{"n_layer": 9, "vocab_size": 512, "norm": "rmsnorm", "norm_eps": 1e-05, "attn_scale": 0.177, "grad_clip": 1.0, "warmup_steps": 583, "schedule": "wsd", "final_lr_fraction": 0.0, "doc_mask": true, "train_tokens": 106700000}
Each number is 128 + 32 x the weight over its row's rms, rounded and kept within 0 to 255. Layers, rows and columns count from 0. Numbers have three digits each. The size before them is the row's rms in percent of the matrix's.

# layer 6 MLP gate, 320x128, rms 0.184, rows 284-300, columns 0-127
083:090095096122119095176049126135058081157035131187124142138148138082110167142120134120117166180134130136200103089134149177111164091163186145109138125107120147144155167124125119130102146170172115062112134132132117128119132148099102179054170128148138124120121132214111146144118152131142120131079103104144108098180121162149127145107181150160109152099118103123109164159075147190157208140146
089:082171098113159063134124098122142182107124187158123128138170129162131106083118143093144151081106118082137108158149115178139132093124109079123129100057150152164158113117132084136146107105064114117111173112073112125090097106058150134147097061092110085076126092128149139070124140150110113149096067170121146164110107067102164183082091114086137087081120106111119157131173178155106096194113
095:088085096138137138116099129130125109098160119150141105146155141104151157120081125175096187178142153094140130098124108136125140132135123129078149115117117097057129099108099102163147149114089094125144091091134122149156173149157096098116142103182068095107131165180107137171124171213164135097196132069128056176193114098126134139106185091134139124145106198130132098111035173161112188102146
103:128064133151094087088109127097061125106133131158129173088115124152051126098155162137154177164119156135099139135128087145132134138139190174117093169087128195126109103184097142164137074078163163125147154073111102072151117127095084113085182116142117142145148148150070106198106160132118125217087155137079158127164151140161090153163141113170116157108098143114145133162184080105115154102120
099:123083089110094135121129123070117088139135151110149137090111116174112144135059111123085102136173161133167121164124114120151192147090138080126180199072103089121224085186134112142156086144091105140143175134106129105119047047112117113099094164177081123105085113103159093144141109160128163101103124105076098120126126099119126086100133131118102164083093126144183097169135134080175144130136
111:114155118118145125164143071079107143156104122118165137145130106112170057118047176112068164099131146108101106120101102127089118106084145160097163116110127156167157078102111130166093093148110123117152133049146177109127110081125152107156137081065111123105128176157160111140088165085190092127097143168142128110108130120144218109082103067120090121159073135170182134110188176132133104151108
104:086092121125108132183166118030084095120125136186133152124099098132129133148138165120107144134148124116149097167095108153114146131136123150120130084092151202131118156095062155118162095170117157098125175131108149148126135070126177113078159097149132209137171095152164106133068121117096168122127187164103169155078172124148162114091073088148111136126091148133203070186122187134101144147127
100:093072047143056130140091111137123121080141125113107143142150113052122141132122111141126164165129152101183153154143141194151119125133117139071181160110127165155108096150151128163133141120157077071179108108099140100138097112155037103114100105191147147166143129146158113168115141151185120151111117166126098070159118158120106175089130098138120172157080087217111144146111104133130182154180
102:132122102107150105075117093135150107154142151111113186130136111105100113113144140155124144122112125100141206062132096188231101085092163131151159190086136138144125165098143149064131077171171118108178118126091111114100131107088069152158071065090129098107184126115101121120159080075135108115071145110147187112110164107168134116118097140067112168106170136131125110150152151107148139179172
109:086118117122174142121166112117135122112074196124067119117117106137147176136112074151111074163134147135102120151225074128098127125123081140114145167097133155152132070107102104188140091099082100122124152097127155118200138172154113066166078101161090050087140095124096107133115132128145124148100155082132128083105133085123127103137150115216146100096141073104118128132112080177176127130175
092:109185135159108157214184111112129145140138096139150133133134098133145147079110124114107132098098145172165115151191046164106174176177127191133140128142152199118145143112149075122160143153134167121142169093101105180170160182144143189056122081131104168061108169125159147140170093146093124128113130115131117149097158101164146140106121149094160132082172089155113146091080163159150181148133
101:171186087142164123110156100095153129060163126092129109110155103160139136118129130138164145181189113155099117103165056153169171065128094104147111148096158152114122091160069148116109075160139153086149090126169206154172073123133101128079182119121155112137099106083039107134127156110139094150167123085135151105211171092116074160116133105122138147161103096105164105146132141134130153101147
104:134170172130122093178181123103136164127137114132123135140083123068098153090132134100107119165201143168190158143203038135150156091160222108076145093100121123109152140131101149096138078145141126103142128090121040138092097079120119128105209119126162098083141145101154133119112165133084123157083161109101090141127124152103096189130123097088121139110157099116151145129091103178132115091155
097:131127151170098098162129140118128107130101157106099134144068101210123119095163087147054139114164080097095113076129096142083146154131111165105116127093140197126108096168136152159120087175132083120154113120150153191129139210099111110133140083110161134093144078182119078104125187096126157183130189168110096166107113134115112158123185116169154065127116143133137160140152089209098131119167
095:114111103158083108103120100159166148123068168106053155108122109126170145101176093153139111171078103136138141110070120111141063140083124166083091145148160158152134127067072138200125152168115162145175134081096161130121157170102095103147095124140157137112143053143129154063118128137119166175106138112128124108095116146136154135171136144193087127125127131113130162149104188130150234072135
103:080213182094097150119131090141111138133091115114107124081124107106091152143143050138146126122106106107129090109104110211039161064128147152118131130158146131118102084082074164153178138144111111119203146100118189141110095157146139123116146095113133173121133102138126127151056123098099124106155146068202150116120143123139188099126159084135135180072138153176118093099135104133124166136177
102:142072105079119102123127151128165150054139128058155095072195126088152124121115097169070108146208184103175135132131129144127105108141099165123100158092169083137133099157092132190135130184127121088165124144148124131146130090137060128145111115072115130131079094177155126132073153119195117135120110108140177135116126141137132128121128123148065156121079166149082207134121117196080122161119
# layer 6 MLP up, 320x128, rms 0.179, rows 284-300, columns 0-127
097:178149120121104135172124097107108158077131111114087127057101080107159155095147155128151135087131099178125155124122099116132161095061170145099136099156148127162167119099118115079229129119130132162154190102084111116056150167136102102139106103146123106078152112111127128168072099078116105172145128108111186173110136158204105125139147165119071126140141143134153076140146114158160144044186
087:230115153151150084132149150123109118116150123103160083082160030130159144128129108131153109171116115134102147123153131095170115136079141140191165154168113206169115131153112115115162108163128138145160111157167115158132125097173121169163176131207113173107184183125166134080091136202120113116118129148169113165115129192138087196133129112090131124090115124168164159130116157107103158177124
101:093127139060107104134154133102110112096131142164098127139135139094032139111092101160125136092115150207185131124114113095114179077140198028134160120174160143106127122121125147130163111088085127153063127122083163128113189143101115105060132083168169090139150101149119133101083144131148095128157145102110179137116139124124127166093132157112166109081153154046106119115179138158101072122123
104:143145127137056098126115152118113102084096134135119169126088151154141153116109150086121083130135191121115117137093063127118105135158113102125178133095107199113121096102079108040164138155191142148128044159124064121111130109079093107183151141131143111112137174158170114100108100089133094091108102151164094126098154108124119025128180175103149110118184142156149100080104094124161121119079
094:108142197097148153163090127110160184179118125103168118140150115155110117166125086125108167188121158129021115180145125144107170097111117135121101081114103142070131207101137121142107130123153103135091143146077145105155099083102178101131138101118112213161140111103121097103145132119083120154133112145119102193163080127125162089138097097147187149152074040108079106151117167143094138113115
106:154174082151119105044105147108140139149110159087160115139141148141085120087175122084197099147131107075103090159104116118198139139177156152138101106141164087030180136094099119118157104096148146083137061163113115138141131105102124149094160160125132087129132150124145133094116055174087151167093106161065157188151144160135089175126163147112138158168168093137122142127146163122067150143120
102:165130165130136102130102147070113131100105102110094210125168125122184117133113121156086181115134084157154077113089115140121140125140121147121154135102099146146120159095165190131109162146159111099114179107140100180083168177170117067073109116124177092116129148128170113109145170123158116099099106150202080088190119112167128120131083134114171078144048172137094101070079135114089154110068
106:176147133171142119153156137121158129107099129238165111170126105160187104196115126134071082147128146127120137155144119115096044129099085136179101158145195129150184151087126149136193125135112150115110106149159148165116178116142136131145155130077089107072129129130122079084150092153099160131171069188171116157154101122119181083163170131071119113083139138113145096087116134111114087113149
097:129142141138092177135125113139143140140162109187145159063185115140174165123134153127141100133136138148119177117145127187115169081162145102120168153185150070124044108073114191192037109163168141094127177141088161121135106126170164080119128150088100152196117115071084158090111168115148123083111134074131157175146153102108107136129090125090122098126166092163124164161137118146142137159111
102:125079067135067115048158122149143147104151134139165128100166126136108165125153116111104150104146118136130213155131124142133177144172147158173171125130116141141152110149132144066176189176106110127120137137191056149143083160157117135166111147183108125098127102044123116143142104110120155125109122118084153075102177147119068173171144137106129145148171100133163211135063151116123145181086
096:084156145120129107182090134168145190141116095091110123107070139125084076157129146111186156121088117138124110179110096104133098151127099161184076085110118101111117147096115110179127136080125168146074160130143137147155121149131123176139209123140153154137139120116146181155158168161111122157215080124113136135124174089161144117149125187172153164135186062085118086081132039122120104099111
100:073119163207145170071126083111098063142117099069165126140130152127160124178130147158125131177137170141127080083168135119080202152141161134104086175133125111131079116116080133090109088137074163150139120113131152132161180177166154085112139134128154179125136112103079120140102100158169092132164140190135131097112142132128158162188152122158166125143115103166062083144096187189106115154142
098:137132148100112100125150122149091121118153122139099137120154126136152120151129170025154103086185159113063128058125153146182140135095132155104158084117109168119089059037162124114130078115101110101126113160132126118125146159143137136222132153160114132113137139169067118093141130113151068111154124176122176079099151112126103147150131111132183159155121120128191145240139142094114161142120
097:158133139141151144122185122136102107127097115055131094089133186116109129041168134108133117125154170105118180094097111163070098130146075204111111076112124176177144174109145127156125148120107140107185128102151099158156118140147087164143143171112133085141137074158224135145103141088173093083146182139131101110152127177121045117126140148150084195164173137131130159121111111132135147090151
099:171148144105147138149193128150113130086080083098109149125189131173119187138133098151168150107115146165177114115125108093154142149130104146130152062195114152149140103107097123192125175156053087204172139129161145141117112140062134117132087138086081137076170115113064145178121111117172117162063113089139181148128115187149159178137122165161126133166137108123089164182112133089145118113126
102:178138138122114207148123057099086132067136067077150105144099056146105095122117173170167156084125163139175133136144133183125111173125115093143133088092138148068095144128141112131162131113095099144090133106144136099077143102069134174126139140123091090142104173125132135139206084074142160163147124181151167118039176135096113157133092112160101139131146125137143111165180161142105124073113
098:112146158151128122117117142120194177107146175129091174112122133063135135074091174134151137106126125199128082144101132154157081070115140159102110137147077120164157134181167138108112115127209124106150106122158144091090103152150145070069168110143122162114128138132163145176139207117143052118112180162136110143088145141129108085113093148168176167186143156122092123114214078131093133103105
# layer 6 MLP down (transposed), 320x128, rms 0.178, rows 284-300, columns 0-127
099:107139120139165181185127084138066138131070106144108128143106082155158129106091145075128143152107140153149147128121094138125170119098200192180140124114090141123106182119114138083137138137140157170126156095110114138108158101152086133073083113173130142010117130224132140099129127149146133222145164132145116168160141119137151135129162068188102125104134176146110102106101157089089135100116
089:116142117121145161129152109055124114134052123126140097122098143105103160090106150090089096064134144131127118183097159149121169125116089180126121165156128140124103122062115163168121107119152116107125087127103175159143141135060115127113099061143118170109136105150145072141117152047201119071168138181112141162136173092080181144132109178175091073126052128097158136169094126169134168134135
102:173214124085160167166173102125141098108150111099149120128128142134123110086073119140120115154107111123106131090084149107140124071087178113135173113078159151134173153140179065159073140176141124132164149108147102143149167157154175159173067123142135167231094155208138190108084151164085146062149155134121087134130120093161137175090107105118102130165135132130133087138130110133141146128089
104:151072170134117059190100097099142126142159125101142072147087070137123105145132145127132135089096131118140152109144159131150183128103111144106120099159176103093206160127125097156129123195136101128111115175129161130140127097101128174177116110132182094048131117102038126093122090163118187124163137172148119088125093122147125133099127194145115138137155121171121125093095023075133128130182
095:110168156108161164116143172173077163144144164091104110113127144110162104169121147149127174103157118160152103172155133116157111128097112156165057138115132148088193125106098147144112122071117074149105136167151098156148138145182155084140108126117119145099111156118130176208051127107137125184130086121087078132085148145131135138133131084137090149156084167165096143135142092150186209182039
106:150127186092118163115155169101129140173175118136118156127177133179125131096111112094103087127156075114117118078102163154167151080135132158134171050113174107115134113142137096168087115175110084090100150112157145145108185122149141086119081112093101104239098098088133129055181168150159098122157109129153092179146141116108138117133118101113142075143107147122138134163092215168106165161154
103:121136116128145104121147157153144111072115109095104129194131116147152151134112116180143146150165163140120122162114118072153088053111144193143115132128143137141096064135113148070183097146166190146066165135127148171079137124191125177180163143147168094154133174101113140135165144113180121128162093106106108130076064061115100110088174082147124148198091191108120183108147147126139134090099
108:091131088116097138100128099101108152140130143103145139134192116103148098120113119145105127101134120135128131089156126108120138143117107141122132097131117115143221139158141154128136118120133104149172151114123114179154155117174075119122119120126129144000096115122160154161119166155144111000130127102162120105119087129104119139122154217074142125108143089108124103155102110104124111115144
100:095090134118125123166132095125101062084132106072102124189112166143100116115125115086172143179202085142134118122097122107143132102110080166138093086081060141082102114094147125113191083085119142132137143156137123186124177037098140152167168217094105113053145138116127133122141082093167163087125130144084108128098145125102168155138142123130178112124149149126093192120155138136154119087151
101:145087133132107158042198171130154099139150161137120137122129106136181164159157125128082125127119155181131130119110102100160187148103146090104092111151152146103140072113127163119121098102079126142150189149153130175157187147162117085112128102153168125146167135138130124125153139100116164056121160169106161055125147124103110169107202064158192170111129143105201193115121087152144161084165
100:138098152141129101123141119147137109171117114125151140118070196134094112155099136112123145133153140081103137123105223129125192131090101096120132125097136123152181160124146163139135120117174152085121056181211196131165123122128149116155100095109141128189055106132099120139104132119161137074188118157108124074124182090051113114122163226130091127142147145175160091134148104144156122154100
100:114152089176094145087090080140108158131098068110123109147155140138115127154149122147101135152077079123162162092128158092102083140172096135117173170098158174160170093063124099190092194118118146101172131105073118130120162130085163104080073092129144181157087155148157143150150125094096048096099147148089097110179102116110144063117090175088108150140106147122119079071138124128139138173157
101:062104131157160153116105135170114038125130154076152109113098135162156144099094140097200090090111183137135152137090086150140093121043068144159150144101134156125186124113149098094120141088078108134101132164174116126149168136086138113130146162183123138089160140132132156141172056143127177155175136105162071137065159140197121112064104134181142135105156140169098131107136137120151135153098
096:121129134097154114111143168103128139111150157128162100140130072125139101122139122159169117102102122090156115124128119032142072094084113144155151141087137166185036138130136113128017105156152142134164119126149134170153154088116093099113156125133097101130113143113109007179142131171111202172123154172090131130085158183119134111138150123164152155093127122167086112104121095150123178094102
097:099171137072155058133083114146122071148124184113176182175158116129160164190087109153062095143112136131161115138090174070125103128118133099115102111157133136122147119132119131095082124175084151062133047216127128118143091147182131097098148145202134147100157109132137162098153168119108139094124134083092137122169128110139095128154189185152073097120178097120137118130110078138128131116121
101:129193107121087093124099160074084113101176102133136162132150128086177128152179082116120136135151099138121085096153100037174133162210150106100101132111134126101116102146152129107067093130137103079145102128149136094197143134182090112065167095067109155055077130115142151147134135148129127179122073093124138159133163161160183075109109149126108103079108106140106144132132172082138129171113
100:158177147136148127166063172156135132139150113121125162090134152097126145105190132111119137114127179158099128155116142152104078082089144203157071096105116120086141105150120141112149173114146065123123126145174139133091073152103062120163112155120112111216108115101127223159086062111142110142114104126112170111104109109086168163142104050129092112122121125147075132106223104111118101124131